Each number is 128 + 24 x the weight over its row's rms, rounded and kept within 0 to 255. Layers, rows and columns count from 0. Numbers have three digits each. The size before them is the row's rms in percent of the matrix's.

# layer 5 MLP up, 3072x768, rms 0.0227, rows 1205-1254, columns 704-767
086:128149125110120141113134082112139127133158154146166164110138124106134129136151166115132116159120156180096125132101129145139122163108098142156115109170139132149097134134148135173135150129127150
096:115137096084158117170148125141161165151122192125115122152137144126124085148152153094102126145115132115104125158150110127160118113129135124133129149126152158130095083134116145123154142146150126
104:083128116128111115080160139100113088143123135146139114110114114140166124156115128087139193133123094162159121123132157140118103117141160153134139129120139137150107145157140100116084172127100135
096:129140103127074153166133134157150158164114101183098141164154115097137127140135079131126099090149121104138137112127162139079117113103154122124101168157075168120098170130128089185122132163130135
104:088129149174106143116098122084110151097139202120137132112145096099123131106113101137119143134149133090112104062126122138114110122165108120083137151150131103154100161106133143131116127074147118
098:134159110063137123120081100129125173087167150177145130096133169130102127115110143131117131151114102121140109147137113170132154140153084070119136163114116122100120137123124149154085122157153125
101:150138123110156095159198107136128108150135144151169121098128160094146192132149144134111146132156127153144148138101140171099148141139091155097108131164138132115121139137170127130153152173106140
097:137101136156105148129145091144106087127192129140124150133139136070110135065156146165129121117151117146096134106112113105149167154086112136176132110141123116080094136155121182121122116158126159
095:159209140140147114120125135080104102107087169108142125131133139113150130127122093059171141142106145110116099134125083131142134115089139147146111128134121122089149049159137111165156144144160124
112:152145108120159152131129101116124103099115135102063110144120124129103149137125144166164143145092092118095133150156121152136097153171112127134143149136109164099173151171129144153127138157109143
093:143130110137127165104109108102120167131138098097140140115146164121118141131101130144153111118091139122158071071138145146131119114120102101128155144156131145154107154121156143138108141150069104
097:169119125163142121128211141145109112151088123164115196145139168122144137139154124152149105128119152131127149117106119147089119136147150157118112140114149108133137128112113156143105166100145135
109:103100127153093149111192074147132161075092148131175123159142124115117084103181106096140141109143107131116105131160084137116147134161147121112128072128110136128113152145129144194134119110146130
096:131132139144116075108113135091149125096140146119159123139120094090170101155119142150145148161112118088128142101154105140149123096135120093145097097122138154145134155108143098118157127088101115
102:156148120153132125140161098144088097127127107081130087081151103146105124106117136143140118151111151158137109111127145169109134176149119084126124140145079157121121103179139100140130125114096164
101:097106090145148150120117099117115156100132140101130125122145098150141165127132116132140170137151135081141125110134118161134121124127138166143117160158113159172093155153133097113135122140165154
102:110089124118129171123132125138132049114124142139115118133134137076126144123138137129126173113138092176138069122085131149117127119142113161121160122113118146121136125134132171131140111119119127
096:114162127151146149138110100093153117115116118103160119098132091135120132172096186158110112126128128154155122086145099095099136144141142146152197183151167125120112153130155130200085098147140104
100:147101141111145173110121101102119182141140144125120140150099088139138124114114171159105155115095067101163091155133138124127150115092124102149115117165118193139147097131093119150158126107177148
087:132099146129108134113125111109113135083186092126112154155147137136071173110160113060139178134128154129071084104117082152092173128144128107142107165119119108126141110064102125138140179116132131
098:090129155139146163133123162119133161133149150123146120148127108113148137159111133149105122182120118137135109098136118108142141082122128139119087132157119125106130080094168158135087147162128117
089:123157136137116082154134170104140165132112108121145126114152126102152139138145151066142121109119087098128134090137098114131102140113087129143132109157119099152105127127157096098125126111102132
099:127110122134113125116121115164117156118117134087159165126145147163122095137147131099111142146155129110123102107096106140124088141099120131126119123160088100131111158062179128139131135180118185
099:147141158143159124132087137172134169071162158155096144161123134125144144147116134106154126128132107102148112155120138174116142160139100112160082103181125140122152112102098153155086121133155124
105:140109134165117169099102103110091096138130130130101124100130082146141100158118142102139172129128143140112117150124072123131132111184133129113140151143135110129099114135081150145133145123100143
100:109150120115149152112157138135107086117139162130109115125131108172091109105138100120135108120151114119158109160105131139112083143095125116102161110140092123110107133158128135128119082139134148
097:121082109120141117116109155125096086143155134137129089150163116153083110074115095117121199133168103093156118111154111105120098111096136136150122096112135080126107102138163162179114134151124095
092:138150129143104154131108120123117170099164180082181118138130127166121098125106154142147154141140111121111143071150115101077128134088129121168122093177122114094119141118117126129147121103159126
099:121098115144124185147151103136098149094097110142128136133146158118131128140163164124153123073129125137156134171160108127117134138176104146104159125129120088125144115165177107139141185140077145
098:188117150093141155150110103137123111090150150108118118161173107163091131148141123084133103096119102145178115176122100106094137176154108125117118119168088165137144129137093143122103127130167111
105:120142136128145123103134117122123113127107127130118141094128197119129126138094137135164132137087117106136131127159111127139124167127087145097136135142088129108172136129149083106111120152112173
109:101111100132152127083162177123101073172135137087130126120133183128117137153112151122122155163098109109154127140105096140091133111086110164133148120160113119131122151101125160137188150134100123
103:102116133110114108175077117156079104158137110148124119121139081120140115179118120091131151163116145148140101110098113123135103144106130117144086133148112086123128157132110121139122104107117153
095:137158145129128160194130131117128142112083163083147131135138138120126155119120137126181131178129129125134110137105128119118165122118142118169180143150147082140112166130140138103167101143106103
117:137148117136149108123108104062102093130120133140133099111120133143158099105152162145119141119126110116088132088088113121178120131116128108115126153109121102106128145128132088100108132143108140
108:150152100093123150094134130090125121167135109118100145112107119124162154122183127124165149095116130117137147160108114147139125135137112117142123206129112082107084161155127117125088123136110152
106:125120138139068100107186150167114167145094164097132157128121154125113092119121094144166174132139097127143118115131099094127140156122126152142147105156114089145144112095117140151125115123143190
093:124161112128126119166118111112112147136099128126131160121128120120135141114108145107101097166154116120144121131155097119129149130113111202111162143178137138166112113164137127148144112143146107
099:127101161112131137089121119082089140088118126146142143102147108122104098135149135161160147096130101148120102147121160137129144193139102163126130127106141142146139121097092116130104083131126156
106:110115130109116097130117118125110126145094137088114093071164150160091132116152117108127100154145085145126107125136131116121115123121110153170138121102160126170161132113134113138121113149132132
099:120086145102100137108144123149078119141135158145164176127139106098107124143152149136126148102091113099112134162117138125123080113151104125137086147168103125155127164092141091164153082115076153
105:104133108114119109095117113141112108126114103148097172115117090151139138169108102131139159105123161141104150122149122160172146148119102128102111129098122100102166115105125124092087125101135154
099:123151127112118106101126135122126110112072088157120118137140162132146105117119130102128115125093123147135118156154150119182111165147098132115127110135163097138143118176171118178125141116141134
101:139107152122112109130134114158150074145129151137140144126142125131122150130112121097146161134191113153113094159135142138137139151137124115129119080164132154125113134128101121131127120181101171
096:072085094141121123146120109125113159093064161126113111176123143126141120116134129144161149132111180148149099106075117154133120156164132111135142108097119133115123108156132121127140107090118129
099:106120079154118126117116159178153084153136114106132151144158121138115132109120130114116150195138127114130133125115138135093130137124104141126142116127150125130118139119137140101109173122101132
111:131163111158088175102128117152125138137133102111142143133141113146091096141155115153105114125144121148120119114124059148121144149122171114115111144163068158141129138168119102096104151138117162
095:147102155086162119112146125101114142186148125146122122133132124130113150102129098168135106143112139169130097111148086132111080127086132184154107135156167120069092133109129124116124112168143127
104:109116124116103131152120135154128149117073151124126117167130145093077143139106106140127148102144124090148121120175123155124108158162157143167128158155121068110111143151123155162120141141142134
104:171142125150127135111152147138099153140148127105126196137121103116162130132146117081118157180069162124115146140127097146159058153116136156140109139146133159133151133143128179132136099114166122
# layer 5 MLP down (transposed), 3072x768, rms 0.0188, rows 1205-1254, columns 704-767
077:158132124138069131127129141134110150145114128126130148152130131109118125128137153117198174145140128127128147142169143145110115116151162119099116114164108126133188114140128116115155110084132126
093:142130180147119133152114145127146113152158132140099097138124102142144104136125127132152084142142093137128120162131146133110145153167178119083108145123144087096126142146154126148122152131101119
104:145144107135122122128112111128098173140130154141092154095098099152137142100157136148137153135125116111164144106144110127141145123174148165177100130153092117118124145117125111143142164158152136
100:134146142067101118133135110147133127084128127150155081119133126096086105147125144173090132126110126140122136143136127093098152180120149114132136164147129147119117159146117092131126124120142129
111:090120113129121152152119088123111147123118130117143113151121114103099142104132117126140154129146106099108138091154159146121155113138080114097111108152137120115102097123134150101112108129140100
097:155098143138146140152088134138162119138119129131122125148091102127155152125098123154129109156129126152106103171147134093161139171149132067125142167122132155146145130148123134104126101126149166
100:104130093119093118093121153117117130122126147129130111172116144119074091150138137089141135137151140131107107110090121150162121148121128152135122125117157143119128090159145099093134105165130116
099:127144133098101147154125123187122169125117123115146118131116083129152128120120168086138150140133092109151127125121153156149118146089139131143123075146151128110129139141165164129121146144113130
096:169125101075124123104122144106115176161102108116111129127081127140123140132093121106153102127096104152133106119166117139127112112125131113160129148139117121094177161137135111114105138129108126
116:143137159160117167138091132186107153160134102141097133123114119147144077099153123126132094108126111140135116140112158150111121126123118078116127119095170097130126074073130131145150132154153144
089:094116116140136139126121139099175153129138089122147124146123116133136112161126123108161124124087100150129117124132131139165092139141108115109201121092125107116140147115146113102156124105126073
094:131139090133134152140124155148116114091163106136123137133124144121097150138112152143115096135118132107142139177094113147134081068126127049094133163115140115157093147125100111128087151119118151
110:130144145118124142090102165118095113093125116151153115136099140183130088134129127099149140119152117121143152150085159154141175081128093142140121140088097176129168168097097124164128119118123121
097:209130149144162132169107133180104134125156128122095140092119105160102100136148110076150160128141168104140105132137143072118153160130120102118141152118132111122150152125143150147147161109117134
106:136108103109125100088095154117121124094102126105105154114115130155151097145158111126143120130066156196098145183145138166096127195091091124126117102100121148112077143095104110124096110127115146
098:089114122157131133126155101120104131145095135167114095135111107126091173128112134171140127107150132111111098123144149131082157134117138131146123104126141131151134128152084123082155099148151185
102:138135100123119132136151099130119149169106108112156155143142102140121119127109088112135142140120164158132117146122132074127128154132138113177121097142126105146125091140172128134122107152103140
095:126121124065083113159134149126105107144133114153122156104134114150166112133090104121177137144132132098144162104168093141136098152181132100183158110138115099112129160141096136144108106157144142
101:075139138127153135156118115094170154120133069125172146098120181127128130081123136102108154110117117139101133142124131152117097110129144137134122148148116128131137143129173168105098143095129106
076:132134077120162126166123121122141109170104134140145133157128176131150118120118177127112059133103123102161121164110102108161140118083125168154148100171131114075104111146111139138138109113117123
099:110149104118122175128153102125095065105109110113106170124167131123138153114153154103143154130108154143125096125138150139109175140171110124070144103112144135122137129145150102139169161138151096
080:115161100118141130125135118187156078134117116136095140158130153132133149168135149108096133157115133171135171130108115151137167112131161145119157121132156137149151130117117127144159140118163134
098:110126089165099168112132161108121112145137114109094146140144112164130129086154131105093122123151124099127096150124141122075124132184168156131108102115143131083103133158098157153113133123131093
098:121140122111161128131145119084148138152127113145142149131201109114107116152094110146092102124120108130132101144162125126135112140144126144177096135150121146112175094140129166076095107135125096
115:119102102138133101106093118136130137146140154100153144128107118108145138149145164138134131097137117119117144156124147117164142096122132111081158109109139087144127120133132148148119143106131125
102:126155139110134134142149135144147100111143167085151129107113108159128113154139115146088145123165134115147147127155147121110132134122134165159132140100137176132190094128132105143110077133112129
098:135115129138128134120084126097121135110126132114115121118112108154132122097138127136134095141143083113130138092165148098134121111107155112109137140120098107129125142130172133156126171042108088
087:140107138147124134112149109098127087147142100144147126099163111111146148108139104112150118107109128103193145117148153076159112087130155145138128118111122121133084141158140095109158123173149115
097:107150110142132143142139135125132078140157146157133106113124114114163146126166141108146116109117141116169142139128142116077092156151126151093144152116136131115116146143148143138109194127132137
099:173132112119116117135126152133101087126134120103109091125081118155121113150133137109077105092143131130128162143170165135096133165136122145100092163163120139139119109110095157167111143148145144
112:140125122127119135110161160090139151125176084150144112104162153154141094136088119149131145166105130099124126161121108094118137120127118152108125135139150144072119164109150108108130119097104118
113:086080104130112124105102090135152144152152112100115117140139105112116099146169129122132142130136110137133125151169101097123115192099153116138096137121124144118119162121130147148125114145155140
103:110089081119144115128091113106144117138124104127134102114100133120089110157106149138141114111126130122112128180109145145108108144148120136145108109114127153112089135128130128096154064095164106
090:133138117133160123146115124143110134168071083174168091099106102118117152103154122139145147104108080138163111134097126091107124168116124151133148139114161152087065092123156150104175168148133121
117:116130086105112089113144121110188123107160139102109128188137094129119112128187109171139087115113122101115121095120103129145112115094169096096105088110111115121109130092189137122098109106122153
109:161118101145125108158182128104161134082108127087117116161108099122086091136134116151159116124116162147110160137166145161115127170091148124127175109187119141101162099122147111154068183144133121
110:163125162088092133134143167126122125124133110141165130065152153085151131100122130119127118120131111129145119091149121091093145138117156056164136111114126106151127161133116163137123147172132144
096:127122129115113099171124129106089142144123123123150143133117116162123107122140082130143115120143159125107153121111097134125113111151144122141151147147121098120134122140137164125113081129134144
098:158137147147110097103106109142138123144143083111139125130176147151136094127168138153121125121163091113139138156089109127131161112158169095135138149122123150119125187162171109113144078122078152
114:152090167132091135115098078135149124153108155116110127129194146137165123102109155169150060111153162104108181102141154143156170170155138125112109132148146118144157146139178139086151153159125104
100:075102120098111138116097134131167144122138154170120120091111132143094051143080077123181121187164137162132123104073133126087110120105136128191104119136137168074126083149147124075086110165137126
111:117106129136139113124147148132122104141170112132126137111160160127134178156124120092142127119159117104164156137128126073119117107078114141148141108112124147106138085129137104129125128087150097
098:118178126145062097103125110126125108085128123185161122138162145128199119126120141130119140124146121102128135102163067095118137130147139145085168141150154126080130158130158096093155091130094113
104:147138137129133142102136143107136148128078114136158135133131156140146169142147136096113125125131136163140128112185141110171148108111079126105090127132126144162125129118104128133149166112152135
093:111173095085111103111150123171151147127139130121173158137115126142088169131080108071112124155146128101142153153152080168092144106106148132102132150166135084155143170155148115126150161179132101
099:111135137166139176125149113127141127136133115123132076094133093170144128147082116116103133141146132089133149124113152113130159107123114119140126134156115150081148142118116111162188101129099074
114:104129154143149131133125095185160129177103148119102143105116093129154070168162085159120131165148097140139145083138090152116127108117116137123151090146121121149123085125076134168101146138147131
092:132114113139120161138145138105122100095144131133153177153116117099139108125076080108143139113147125083135143100099121116104115135161113120092131130171120145130101118117140133131113182128119126
102:150136096107123111116155127118156153166133133114144143145109126116087132144106117108130101137093137177145101165114125154124140093126113128139138112144162135100161119105154167096144162116126103
109:132104123082125051168095197144120082077164147166142114126109143145151160078135130146140093142091108130081125133080128124142110150153091137118147159135121156148134104104129099152148118117210149